From a checkpoint of a small transformer trained on Wikipedia: MLP 1280 GELU, 21.2M parameters.
Each number is 500 + 25 x the weight over its row's rms, rounded and kept within 0 to 999. Layers, rows and columns count from 0. Numbers have three digits each. The size before them is the row's rms in percent of the matrix's.

# layer 10 attention query, 320x320, rms 0.0602, rows 0-80, columns 0-79
095:477518512495525504498501500450517500534460509510493483451470489507513536489517508472491475472478444509514466489537531534520480494534518491517471522497551448489511522456522494538516515496534481518545514471539493486483490469469564512490500531
093:448470479491464460490481511498484477435478530518518496566538480468522501519498513477472495464506508527526474510488482479530500513527506456499504487485495535521519563545513496489566501499529483450498503470469512483496507523520454512505515503
118:473513513504497511497496483492545524531506521532485521511499531476504477494487510460471493475461498473505529536489522458471491506457505491540480448458473543488492502451493512500539453506505512468467476478524467529525528513500484452488511521
094:482490523534510500480489523481523499505469507515475508480526513519515527508527503515482468522437562520527442478498494526501513506467497502516526521490497521479529499485526501466507519550498500502504540431497510507525505508512502489526466488
096:485492516484489497487490544499453540492502504502532505485460497473482512514532514485489507517458484490487496500525477498537490504498508485493487528495509474517522477525464481458533478516463432484498460512529503479499471458518499472501503515
108:522516474488498494490494474508510508454490484453485490528529528505531507510507471501499475494445526510545441511490494538530457476489537549500506485480493490502509537538488473470461485483469485528525503449458497457512487518480482482509488490
103:491512498523520550504517498522515486479484502534485490506500499465510522527484500456501491469508483515512480498490486561505487463504503518563520502509465510505503516496527489514498523510459506496493513440456512480506561524520471511507518482
098:532486520509505477498499482547503530491491470569469463539566509448518503499466505467483500554534504503458505466493520546464496482510509474539497451507502504489484518509546526495505489539530464497488496491530512487507498537493450507484494510
105:525495493470574506493544474539473517542513527516523481481499523497492527498503514514482501493508511563465457503528491513528494543505543543477474543513516529513516492593502496522502504469514486558513542547524521488506533510493532451497503517
111:453480523503539534510483530490499511520525539511497516490501527487481488503470501477497486491509509482476544484488513482498495490520462484505476484489510508537478521485501538530528466486546514503490458522515498543497468478488506507518508483
104:493500540511478491501531471522491476529528543504478500510504498459504505459494525454490504518554493522466485481504499553503533488508501506530515496489528485517483525500499536479545494497515509494488487507505492493463459467477549500537463508
099:500492517469492483513523501550506484493487489470506502502482494498539437489489528540515493535496443469478542529472504483435489505490489496515485471479516474446454486486534531482485487464494501478518481510519476528488504460484486485477523486
099:503468475522533488470524492494495528508555475483502486473472491498499511503481485504517503536552491476524538491477517532499498512484520528476486501509503503525499512522577500495483509516469521500489525500495517441539504503481512508524509518
101:532498487458487453545519498477499473518522483521480480480470509522493492480516516491477480499474468488490474465473543490541483487486484472494510481509514506500526467456473476509485508491529482492471476518520503504499521524511483479496491509
099:499499509486526487526508486452499476546501520477521558495507498461433508477500497469529481512498517440466518498517502502517444515484529502471476507487472459480491506502508507491527463489485499522476506455521503459504472510496424484501481479
098:527517493524500509497483479479485481537522489521511484470494494503519518537521497509529443520494480496482513490485509512518510501469502507446532496528510518522482512501487442466497489465477522496488529491509507439503440445480510525499479521
099:546515520476511465503492509533490491472490496483490531475521504520503511521421522541502510499487511469515428480516504514509495510500548529502484428501530520520517508513460449532478538501518477514502509479461497512513524511496508475486512491
106:492503525516507483492495474525481523518496519522481500502522533528499489491494529514471478491487497493515505509488471502491456455514485463527481499506498492486535503435532575481516515495503506531473495440508497507481464514506513520468484536
104:503485477520522507499512435491534539577515459525491525523519517524490501484485506526506511545523517500510489522503478471484452511503480506462500505534544505509512504510479484460511541526508455517484499525459492493525527530492473511486509472
098:486513510463517507519493505471504506469474515505502487476490538477560516422438466511497478466448520524471453514528501496546532508484475493568509516480476537486498520513485537504501487492488507513485501448536518483539499479490482509470533493
100:496496491434478512494499491533529491526527507532537478487464518477496482500511483514511451475422496514508548494459482502512484498491516511531481500485480484452490485516509495513492496465490492451523472526485510554513527549486512474521506466
099:540532487514479476525489490474498530475516492486516454480529501534542499526494482506528484516500542546513473474543482503525460484505509506477541510505558489551512502476490467500514502498476495488527540487452483485522548512482552523535500481
097:526492485559503510465516501519480486464473482502449498486473473497523483496494521496528471476483492529503505509524486505508502483517495505481507467474513523489494453445512473470496533483444473538525488494486519431515498530505522486488507494
114:538490478503493502522540494504524490509507495504526530501476511506501485517465469499513510491537485546474471531496527519493504530492561540475547524535516544539507494464461489476480498529503476554499506472458506434504485487501495465527462444
112:498504493483520502453489524465476501474477501501510518460479486503529504550512483496500506503563485466541490498494493509500490505537504509501497524489510503561508503537490448492470517507479465524516518497476506481495520519484485512500494458
100:542536506492507520492475497457509502481501503508486524515495504519493466475519504521517544498473483484463552539488474487481525515465488463452525541483462491496517501517520578478510496510524494492476503574484492513452481529503491526501487520
099:553463484519514452502537494456466518477507479499487493518499489527566473480490509486510414472482500496490489539516514504501495520467469505475487433526513505465523476440522521517482502496521497499514470478513480516503517543484545505456478485
102:514523521482508511513522538487508511498518494523503520528495531443501514481494452479508477495496465519478501539519511488548516502480495534501517482483500498455479537519506518554491520471516537487523492501446490514462517500489498521499494480
105:519495519519499520479507481483483518475507533494476535546462480530515518493486540515503511470483459468513529497500550491515508494532499496531487528451542464472472491497498538501503542496490473507487506479501473516468508491522463497534484545
098:498506511496490477508518519514481504499501516503482476517515516510471499516514491491471544480503485558509526466453497498519512519587493510522492486500536519523496515528508477475526513499500490470503499430492500531521467494518516459520506492
108:509529510470475516526492519520521504544503546517494527510515498525512525500488521462485532488508464472523527504452478470505535508513502478494456457548473528449522548497495505505497531490528483477481463491551482484500490527540463497507499534
103:487519498497575495498506522533526475519478508512488516548494520504482522517467522493502481473527493538499479518508475519510464492476469524518504453518487480486449508499508502544490493439547491525468494483534500486493491472488483509537489484
104:486487466463509509457490488481538544544520525491508530558488506465527505468477531523498564502512501475493513492491521511514490484479499495491510516526520509530505484513511488522542597489515506445503482472534500480496491507528491493506507506
096:554522483481509539519506511462506483521495487497474491481504512505553491510511520484513504538463477484544491519535452443507538501530492469482500537498526505470493526453498491492508508529497502461510500466503500507507526481493493464498470496
094:528489476449499462489444539495510524488500483463532514470457481483465508515504507475480527460511537470495506473514493498483451528501499513438480500495483516526515508452513469563478486470489524494523495536517451498504482497501517488497499481
092:490484516535527519499474473466518486475536499523486528520508490516480500524505480493519472501498475513506460510474516525534547473471524563509533535502464495508499469480456465504471489502451447553479493506479544492502519506500474530502483493
084:490530478538466498505488529496536487511508515497471471513532522539506497540470490512511492515470436493483497483516531468502535503514541482480540510485498504500489526487488502519518522499519513520508501494503516532465479485467450471496483526
092:511500504505519509509496510468500473514482457472527527513427485467488488496537464490504508563533526483450496535500525511510495501532502538474501487486481478527490503471505511456493448523497508507479500528527498476512485459495471531509483485
093:468498474495548527484460468545525499475504481464499476486511510457512526489493516483499455489510552538504501511545463499492491494507480496497528476479475522509504487476517449513538492500503515500500496472491536523495524499470467445498513476
097:520503498506485538498462466511481454474500511531461505522537510501479484467509474487506497532526493483496497517491484501511491507524510501501515528495541507447475470485479491483494505544490506524506486449536487497462508471494453532522472445
095:513490481468512458540465532500478483450488491498498467481497502538509483492542514494519476545489536447463522552521491470504484533531516497499496465537486509487510485480484487494486464555489464523510506532536490528465509505503511472477525489
090:520517487515465525464497485497506490512520476512502505491456513528534500494510481526517486490502482511463512521470499526484511510491441454478495497532512485533503517475458530504546507544528467453499482503493483499512478505499566540473492455
091:475526511504477529541492463481534466522483491494495489518497508514488476471511445482549477511531521506530502503539514511453458511480493512496510521504467524459495520510503472517486492479468505521521521494502463507509512515520493468483482475
086:486483465484527481513485501500524543517477479538514467516520493534543481565478495546528496519523512460518480494477546508480470492526447518488486501481516520507525483468504498479482504495554541530497500532510543514490510502531501503512497508
094:472507466569534503479505500512532484512519568474484507512505494493495513490551496473465546507488505497497508479485497467488490524481502520460525511499474473524520486535505446488475495494452495474497485547566481536500445464536509488520513509
086:493531511465498513495494484505530500466507428497531490536494496499458495487478499492478491541489493515471514502502518470559487505499500528497525468516513490485494509501517519483453523508469490479501524478582512496464557437486495489507506556
089:509502505467531520515473516470477507467529528485539535492507520512503496483513461513526471495532476508504511521549490504525505500522535506513513534475499472531525498537493480495489483505554507473460502551484546501512479489520522443492500467
097:475464513476520511530509465502488481527582449472507483509524485482520484497507509499552500526500485485479546534493483502477481482535516474432477505499502454507492504497492529437497499487529505496483494559518499500511471548527497482507507518
093:477478512556465476522449466501495488529472479475463508485498489534510497533506522516531504514522549536494512525512515483470524487479511483486546461502464506487495455530502524503468501522497510498488506486461483523489520456543528547510522471
090:519455511528493552511497494497549456529455501412540500494487474493494484497526539469455496468486444509517521490469497527489532512496526498551511467486478455483511458515509495520456484492516507513520513555483535467486463535503462467540519470
084:482497511502484486533523483472493532501494502471519493511494497515475479518474511516494498508520467465479490493537536503505544524528484488514475490509493488570495459488469551457525504462487502518475492533525511483484456465457482526519522476
088:502489486482479507508443516548544535470491554503476475488532544503421501518514498503481480477443565482492498504521493461509528486543556516505508511486495494499507515464494480493543485554498492512520507520501528524497466518489462532527533514
091:483513478438491471512489482525448487482501513482537487535506492517508499487513461476506508485496518460487481512482464495506496495458518551501481430502499510518527502476453494448467505501479502516516533524447525465526477473491510482489506501
096:494529506469503518483478473511452514457509492537562482506514489545507475521543462541535452513536491532521443462525510473503504496498515544486494497501492544507533478542482499478545480452472499520501517508482502517494516449490516504513522525
085:486515520522517475447512461506483477504485532529464539508512494449525494540471507529505549491491517461483479504517557494518436497498512491513499508499520503533469517532494515480530468474537438512497541492483488465519488464481448503526501488
095:519491479465493482483512501529466473498488505551511493501531496527534509477494519514480500525502496480518497477511476484523490542525458498468480481509481487485457483495489501475541567470497478512508500478502481526504504507516458489495486484
094:498501487508542490459504503520520507502538474435506507503494494488505516503465483476489468503482533457510487507489496546546476523499487530489493507452506522506468528492520542472508549454557469497516510497457507545473473532508526498493497524
098:490479495499513499556483470496453537414516466480494473489494481466515520512496455484503508508470485536467449528457490521553473517501538513487512557461537484514489509473457487513490511552492514492526469507489471463508480481532473493480480475
100:539491505499497496504492528522514507557502505535478522474494494469527513508493507547506535478512498447497473491464508507522491476505508474484487474510509531491507530522487507489511535463520492481514489510535457538521510489502468527505515546
097:534505545537461511544459511508471511471533480437496450442509485495467489509532443544505496525511502484503482485481508500508500502536524519531547567545490506540497438487522467473467463493472522481497496520501521462517469472488504475488490453
085:512525502501513506463505496508500481509538520495469460504509493475474500492488478535501523514492483489459523510524501465501450464541505479506495483494515460503488497466515482465524520492581540558473519502501498509511543471504511460461506475
090:465463487458524471440513505525497509526494515525501521529487512519509511494528488486476525510491505496506507497474523527534542484527438530441524584480495507520479484469494519476477475496466493475491484498479515513512521561528508548511464517
090:445498477501467505456514505478429517521525435528496496491478503553482487492510506510520465492486519491519529509504496533479519493469486515531483476530515519551535489494546453500530520570484514503540519516468511485503478476542505489480491515
092:495510511490518528487523513479479557509501496508511506520500517502500486493520471513535489450492518537510483505494491516457503530496489510506522511515496547464483521474507565469485507481472467500500536508474523479473478556514463516512496490
109:440507489489456514514536489485492482448467503523500535568522486443480492518516499487489522526527519464472516489516491496475473479487500509476492442515497467467509494524465504481487494525473479511505499487508470515516500476529479519467508488
100:479465564520474532512539456514505533480499549536465479492491502462535522471476513499485479492574504495496485476512474489489488453518467489507477509492490502464471470474513513476511462461495523499450507511489510490483503511548494510503523478
105:477531475475496503481505489501482475565509504502487498477513501542537528487492465561467516499490476452493448490448540488512512505475502447476483519501501502483510497541495462542489529499508517521513491476506522551502509493489481493463482522
098:518450531530495427517488504473522515470484509522510496511509509493553480434532483493476462507510498488472530512510503512536524484477474484474506524519486470521493536495503505469499477523479537500486508511534489530502500491489482495530502482
105:515447487495523477472503460485509462497471502457507531472493490482437508511516504536493500487502506489489521452495512482508473502545498481551482499497478485451524481505519526492558429501500513479477532539511453489490441491482488467516497432
100:478479524502512513487460542546492478456443524474501488519484519489549502484466501523490513481496507514494510502512476496498514455530520423523473465510489501514510493525493518506512478515541494532514507506508520509507465542502483483498491525
097:516518487472492511482504528498524502530544544489470529468508531489495550494481526525511511488504447483532444530474465482493467515525530496467505513506487536519489541480499469483492516545514461549493472481495489453505554545488534487465535519
099:542483517497494506476500484472479469467514488515452525468504523513505475508506489506480505489505527521497484506509509514488501477487502478525470485548497463529542490475525535489497501539505520498460512453521460469506526490471519501482529460
098:568480491545526500536509508501542469518515490496510484511503498526525486482500485495481530504556476539523498478490471492492485484532533519474519495500490513461502489545534510524497497493512530477495508504498483482496537502500535478489521506
104:491523511526477478480478477518514506450498520555463475540500513524501455509496453474504513506495481541498452501484495516516503487527495524509544522516506486531483550498497482494494517556513507526519465487500531442496513508515556504513536490
101:466494489467517489464479484501524468528505478517487507539510479536484481484535511479462486515501485489481490529519520448467499478515520525539496471537505480522517449459483516502512485478514510543477502507516473552509509417531532508492509507
095:530497533482466480527495506489466496495551506507476505508531525488480477484491496538501541485553479470508531483504519519565468531502495550425515474512491528493446468547510441511485475506529505493493531524472548504486485468519528520502497521
106:480435509489456473503484524491486483463558515492468513510496542481505461523527506493508459529474502481528517511503522495475501512496487490576491508506555467500491488486505488457512473490497454529505508583463497530503482547481499507508489506
097:485490464491489479545498513491474534528511519552499494517499472475524493481518462527498494472531499525506493477508482508455500520491496462456489469519519540480524486505507488455517545487481502456513483525479526468508501549507555485504521529
105:516471460530495484517555479513499550522525503507528512520525497535494515505486496454505513499501559476485486530521482484491488518517474504503522544517499498552504447503507516507523484513476505472516500436539477526544506504521503494543500504
092:506518492529508514538471475444485510465487501530486469519562516439472478526485522461527510457491496505494491516513512486492480487536489486540492515512461515528493524524496519488532454529514473487482480505513499485526480497463491507495464472
100:484500517482525533506559557489486481535502499520454544469494509492502557503560560489492501507513470524542453476502489510519479517510479467458504555508560452488496528482498499493532525525507513515500537500478495496464472495491491488505482487